Weights of a small transformer language model.
Size: 19 layers, width 384, 12 heads of 32, MLP 1536 tanh GELU, vocabulary 2048, 34.7M parameters.
Architecture: LayerNorm before each block, learned positions, biases, tied embeddings.
Training: a variant of SOAP for these matrices, 468M tokens, 7267 steps.
Each number is 50 + 15 x the weight over the matrix's rms, rounded and kept within 0 to 99. Layers, rows and columns count from 0.

# down: layer 6 MLP down (transposed), 1536x384, rms 0.195, rows 461-485, columns 320-383
# up: layer 6 MLP up, 1536x384, rms 0.201, rows 462-485, columns 320-383
down461:30 61 39 64 57 56 57 64 53 66 86 51 39 62 32 40 47 58 34 54 40 61 34 56 56 47 53 48 65 59 81 54 13 45 43 54 50 35 58 35 66 44 50 61 55 55 23 53 30 53 54 51 30 47 53 38 50 83 59 48 46 28 43 48
up462:85 65 40 72 48 43 82 39 54 77 71 60 20 64 84 66 37 28 30 48 37 21 85 28 35 60 62 54 34 70 33 41 77 47 59 37 49 68 66 46 69 60 38 34 41 63 82 29 81 61 46 20 60 66 61 50 93 67 69 33 44 47 36 31
down462:28 46 72 54 64 82 46 92 78 33 53 68 30 50 65 30 62 49 40 66 71 51 76 73 50 14 30 41 49 32 36 46 61 46 22 50 58 62 71 12 60 92 58 57 61 43 57 45 24 31 39 48 27 36 61 50 44 21 36 52 50 36 44 64
up463:35 36 67 70 43 52 56 45 91 57 09 60 75 46 47 43 52 37 59 25 28 41 50 46 58 61 58 62 63 60 73 51 45 31 48 43 58 58 41 61 28 63 81 42 64 37 44 46 27 62 17 51 70 46 48 90 35 40 51 60 08 07 56 63
down463:27 61 33 68 62 54 68 44 37 48 22 62 48 59 53 60 72 76 65 36 41 48 52 59 49 46 55 63 45 64 51 76 29 58 57 63 55 48 58 61 76 31 50 79 71 64 69 50 67 58 54 29 21 45 34 33 31 38 60 55 43 36 35 48
up464:30 21 41 53 57 19 99 79 28 39 50 09 88 72 71 42 27 71 69 50 65 64 48 77 53 60 76 63 69 58 37 71 42 44 58 60 59 53 63 48 39 42 35 38 36 70 81 58 55 78 41 47 45 49 47 59 22 68 56 44 52 38 36 30
down464:32 38 29 25 31 47 41 43 58 67 22 30 59 53 46 44 71 55 39 43 54 60 70 73 40 43 51 62 51 75 78 70 15 85 69 66 44 47 57 40 51 63 40 45 47 54 87 43 63 42 49 59 81 53 61 62 32 38 55 81 55 69 55 41
up465:40 71 37 53 48 59 53 83 55 35 55 39 39 77 41 65 45 68 54 51 77 58 61 48 41 50 32 63 54 64 46 41 51 40 40 63 58 58 35 37 52 50 47 54 15 46 72 55 60 69 45 29 55 49 41 62 82 35 73 71 56 54 29 56
down465:36 33 30 34 34 33 42 58 48 53 67 47 65 35 35 60 60 78 40 55 48 77 26 47 58 82 51 55 57 58 46 43 48 54 30 68 49 40 32 36 39 57 25 37 38 42 57 42 53 41 54 52 40 33 40 56 65 69 67 47 39 43 58 73
up466:49 49 47 37 42 53 56 42 39 31 21 74 58 54 57 66 60 33 63 46 41 42 51 27 65 41 50 54 60 45 36 37 49 21 55 38 55 49 43 61 48 27 29 55 35 66 63 53 62 47 53 49 41 45 51 73 56 33 26 64 72 56 38 51
down466:33 45 64 50 51 62 46 77 42 42 52 36 60 38 67 27 70 52 67 56 36 67 49 39 41 48 55 65 71 56 91 57 40 48 48 08 55 45 75 31 46 90 65 71 67 49 52 51 38 34 41 61 37 41 52 50 44 69 19 74 69 53 40 45
up467:61 57 68 63 14 36 75 58 56 65 75 60 37 59 40 25 48 63 26 45 33 70 71 16 47 55 49 45 37 69 51 43 55 62 43 27 43 69 75 24 74 22 64 74 32 55 46 37 59 69 67 44 58 65 42 44 53 56 40 55 46 23 56 51
down467:48 49 81 75 36 58 52 23 35 55 53 69 49 40 47 30 48 47 35 26 79 28 58 36 44 37 26 37 64 61 52 40 47 34 57 54 32 45 40 54 22 49 32 51 43 48 54 58 43 21 32 33 47 24 54 63 59 41 61 42 52 37 23 55
up468:49 46 63 46 53 49 36 24 59 70 34 86 71 49 61 67 48 45 34 48 58 63 67 64 57 30 53 46 57 66 39 46 43 66 58 68 66 47 63 54 57 50 57 52 66 49 49 59 54 45 58 62 52 71 56 51 39 68 20 34 54 55 72 55
down468:39 61 66 38 56 52 35 64 45 62 39 56 77 39 38 67 31 86 61 62 65 21 36 50 63 69 42 24 66 64 33 43 57 67 68 53 55 53 55 59 48 32 53 31 66 51 41 65 42 38 30 32 68 52 62 28 55 70 35 56 50 47 29 51
up469:68 43 35 43 17 11 58 45 66 54 39 74 30 45 56 20 47 48 57 60 33 65 54 52 44 33 64 54 41 44 46 24 56 62 58 45 44 73 37 55 58 41 42 40 52 28 35 34 42 36 64 41 32 63 46 61 33 58 74 50 47 56 59 69
down469:71 45 40 50 40 45 45 45 38 40 68 23 22 47 44 31 59 35 50 46 41 75 40 41 45 51 17 81 56 34 12 70 31 29 31 43 36 40 57 52 69 50 51 69 44 50 63 36 28 48 52 64 47 50 59 74 72 60 42 46 63 42 56 49
up470:35 57 46 61 43 43 61 63 52 61 55 36 75 38 41 33 53 71 62 41 41 66 39 46 58 42 66 40 61 29 54 66 35 29 00 43 48 39 33 99 50 34 55 51 55 69 48 58 57 37 57 56 35 53 67 47 65 60 51 50 64 32 43 43
down470:68 33 75 57 53 47 38 53 43 45 80 33 53 51 59 50 38 60 60 44 44 56 46 73 30 61 44 44 56 57 48 44 23 56 49 63 57 41 44 79 53 09 83 58 42 24 83 56 14 33 35 42 56 43 06 65 26 31 71 69 56 49 34 30
up471:48 19 65 52 44 44 28 40 29 42 48 49 63 59 41 32 23 37 64 66 52 47 53 52 34 62 82 36 52 81 49 55 30 54 34 40 38 49 40 51 14 42 46 48 63 51 45 13 71 51 60 67 35 47 62 53 57 36 34 53 32 61 49 68
down471:61 60 23 46 65 48 56 36 52 18 49 46 48 65 48 49 40 40 58 72 53 60 47 62 51 42 43 66 59 54 44 33 59 56 03 62 31 60 47 52 65 64 59 57 51 60 39 56 48 59 43 85 50 51 66 48 67 43 38 21 51 51 38 41
up472:43 50 49 26 63 67 53 31 49 28 80 68 26 54 54 71 76 61 33 59 29 45 47 33 63 48 48 62 30 50 44 56 50 35 64 52 53 73 30 58 29 32 35 33 66 60 22 50 35 46 55 47 52 65 39 42 55 69 32 74 56 85 51 68
down472:58 40 56 54 68 43 44 49 79 53 55 38 45 47 36 52 63 37 57 36 56 54 72 16 52 57 63 73 43 28 52 64 70 54 33 47 44 61 73 30 48 70 48 56 63 63 52 24 50 69 70 55 63 81 47 32 55 54 57 52 48 31 38 44
up473:60 68 49 32 45 33 48 71 50 62 50 39 51 51 33 39 25 64 38 51 69 57 28 40 59 42 62 44 42 34 38 41 34 59 90 44 50 43 54 48 56 51 68 43 72 56 38 75 34 48 41 45 73 45 40 70 40 37 68 52 50 53 45 36
down473:58 51 35 39 51 56 24 46 44 65 56 52 52 66 56 79 45 50 54 54 57 37 42 73 51 32 59 40 49 43 57 69 66 64 70 62 44 31 38 56 64 69 47 67 42 22 48 35 43 38 45 61 73 47 77 63 64 38 52 67 42 64 44 34
up474:48 34 26 67 42 37 38 46 57 57 73 49 47 62 33 51 42 30 52 41 32 61 65 32 28 56 57 51 39 50 57 55 44 29 28 51 63 26 42 41 67 47 55 49 43 49 75 53 67 63 48 37 58 44 68 43 44 53 57 56 54 50 39 60
down474:32 62 56 35 55 60 61 52 42 59 59 42 71 56 43 43 31 45 64 43 50 60 54 57 50 52 62 38 39 72 66 62 68 33 38 36 42 33 82 43 49 44 52 50 51 38 51 41 31 57 39 67 56 61 51 55 62 51 62 49 48 52 72 26
up475:76 49 36 30 68 43 36 68 29 48 41 75 51 52 25 67 23 32 34 82 38 63 33 74 21 55 44 31 34 27 66 54 76 47 37 77 67 66 25 42 72 40 51 54 28 52 61 53 67 28 42 60 52 87 76 39 16 67 42 54 18 78 31 10
down475:48 42 42 38 60 46 69 59 69 77 55 45 45 38 48 26 32 48 63 41 44 72 42 14 40 46 67 30 42 42 51 32 38 43 22 55 25 32 50 44 22 50 59 60 72 67 46 52 66 45 66 29 32 45 52 47 70 52 48 53 34 70 49 38
up476:78 87 45 56 80 49 37 46 41 50 51 25 58 68 39 44 68 69 49 49 55 59 77 34 41 48 23 53 38 37 59 57 30 61 54 40 47 37 51 38 37 38 87 73 35 68 23 04 43 44 34 45 36 42 42 63 66 49 68 65 59 74 45 49
down476:61 55 36 38 44 40 33 61 66 31 54 31 38 66 69 71 48 44 71 41 40 55 55 69 22 26 61 44 63 42 54 35 52 38 24 72 18 52 45 21 65 44 51 61 52 42 44 40 45 48 41 20 63 23 31 36 47 39 38 48 64 44 65 57
up477:28 65 48 41 24 50 88 59 39 44 31 00 39 55 70 28 55 53 39 40 49 62 28 35 53 58 19 56 54 64 52 67 45 55 45 42 44 68 47 35 82 62 51 49 49 56 56 46 67 78 57 37 32 73 46 57 29 50 72 24 36 39 58 69
down477:60 49 60 65 31 46 30 43 62 42 54 35 71 53 40 50 41 57 42 39 56 68 22 52 26 43 58 63 49 65 27 70 46 42 02 45 40 51 84 60 45 58 51 53 42 76 46 63 61 63 50 64 80 72 19 36 40 24 67 50 19 62 52 70
up478:52 32 55 48 55 69 69 70 56 54 58 43 78 89 48 63 55 82 52 52 53 38 35 51 23 65 47 33 16 33 41 55 29 69 59 75 53 83 53 58 38 47 29 30 31 45 52 60 51 53 34 64 49 82 60 46 58 55 85 40 08 56 61 58
down478:69 18 53 63 34 71 67 53 41 58 55 48 42 52 68 37 66 21 59 35 68 70 61 58 46 34 83 44 44 67 29 61 44 44 64 90 57 35 62 52 52 81 67 47 55 38 50 75 60 60 71 67 38 66 56 58 47 44 41 57 48 65 36 49
up479:50 56 57 51 41 81 68 33 73 38 37 37 51 81 50 54 70 39 28 51 44 40 73 82 48 53 25 42 49 52 57 74 76 52 53 27 61 39 45 71 45 52 43 70 38 45 39 48 63 41 15 17 59 49 53 65 56 56 42 64 23 25 36 38
down479:60 58 53 52 45 71 16 31 05 43 50 37 62 50 38 36 45 59 57 45 36 30 54 39 38 55 56 00 68 34 58 61 62 38 53 51 32 59 61 84 35 60 62 36 73 50 28 46 48 58 44 42 21 16 47 34 84 47 33 30 25 51 32 48
up480:53 59 51 50 62 46 66 41 46 45 62 49 44 35 57 62 59 52 65 21 26 51 60 17 49 35 44 67 76 45 75 48 64 37 57 39 53 50 59 38 62 20 43 63 22 49 78 32 49 53 27 67 40 48 44 28 67 51 46 46 61 60 43 53
down480:61 14 24 63 56 44 30 65 72 51 71 61 90 79 67 46 54 48 59 31 69 42 42 83 45 56 54 55 24 49 49 40 36 31 51 78 52 73 52 65 99 69 73 05 12 50 67 50 50 54 57 43 26 64 69 43 51 57 52 64 59 50 71 43
up481:63 57 46 83 57 72 35 41 86 42 43 70 26 63 57 33 48 57 52 50 42 18 33 57 58 46 43 47 46 58 41 59 64 41 51 89 58 47 40 64 39 44 52 59 49 54 46 64 72 21 43 60 50 48 11 60 44 49 52 54 64 40 61 60
down481:47 54 69 43 38 40 37 68 69 61 64 41 50 52 14 55 33 21 33 23 71 28 60 54 38 34 70 39 66 42 57 45 45 30 36 51 55 44 38 44 70 47 32 35 56 44 40 64 49 09 51 50 51 61 57 55 44 39 48 44 40 50 28 51
up482:37 53 70 70 28 47 60 38 43 39 59 69 57 60 67 36 48 38 30 52 62 47 31 60 45 24 25 54 35 51 38 59 54 63 46 49 43 65 53 69 86 47 49 47 44 35 48 57 82 54 59 72 50 55 51 29 69 33 77 63 63 48 52 59
down482:68 75 57 21 28 33 45 59 53 66 54 60 51 72 54 46 57 36 60 40 49 51 64 36 62 47 28 51 46 49 33 49 64 42 35 55 53 56 35 40 44 25 54 32 56 57 57 55 66 63 62 32 41 64 64 14 45 15 60 20 58 36 39 67
up483:39 53 41 21 51 42 43 56 46 46 35 41 46 60 45 55 25 39 62 49 56 44 62 80 61 49 55 59 67 76 40 37 54 55 71 61 52 47 57 57 66 48 46 60 50 73 45 63 52 42 53 40 66 55 64 56 67 66 49 44 42 43 42 50
down483:35 61 63 63 54 40 64 64 23 44 40 45 54 32 57 62 74 72 51 84 71 46 79 36 51 50 59 21 43 55 34 45 42 63 51 32 65 40 34 44 65 48 53 62 57 58 66 62 68 71 42 63 51 64 55 55 48 64 41 15 65 49 40 71
up484:40 29 30 23 47 35 50 47 63 52 58 51 39 53 33 63 51 28 35 56 32 39 37 33 39 41 57 59 57 64 50 45 28 67 63 52 62 64 47 68 69 46 40 28 41 44 48 26 42 06 15 60 80 49 62 58 39 55 58 58 67 41 47 83
down484:55 49 58 44 59 74 60 85 41 36 73 44 56 65 41 55 34 73 55 82 63 56 34 29 30 59 71 65 47 68 46 44 25 58 37 42 78 50 57 83 58 64 76 76 63 47 41 51 60 76 44 21 37 55 39 48 47 45 22 47 55 43 54 57
up485:31 34 50 47 29 49 60 61 58 60 29 26 43 76 55 29 48 45 42 45 44 46 37 29 53 60 50 30 34 64 56 41 64 38 48 73 49 72 36 74 18 36 58 50 69 64 61 59 50 15 34 43 52 42 48 71 60 40 71 58 68 32 25 27
down485:90 51 44 91 55 42 27 32 23 48 21 54 75 52 35 62 56 63 40 65 56 43 72 49 48 58 53 58 41 56 55 68 11 28 61 73 53 40 35 61 40 28 45 51 23 54 74 48 78 99 64 47 79 46 63 30 34 34 66 42 31 92 44 34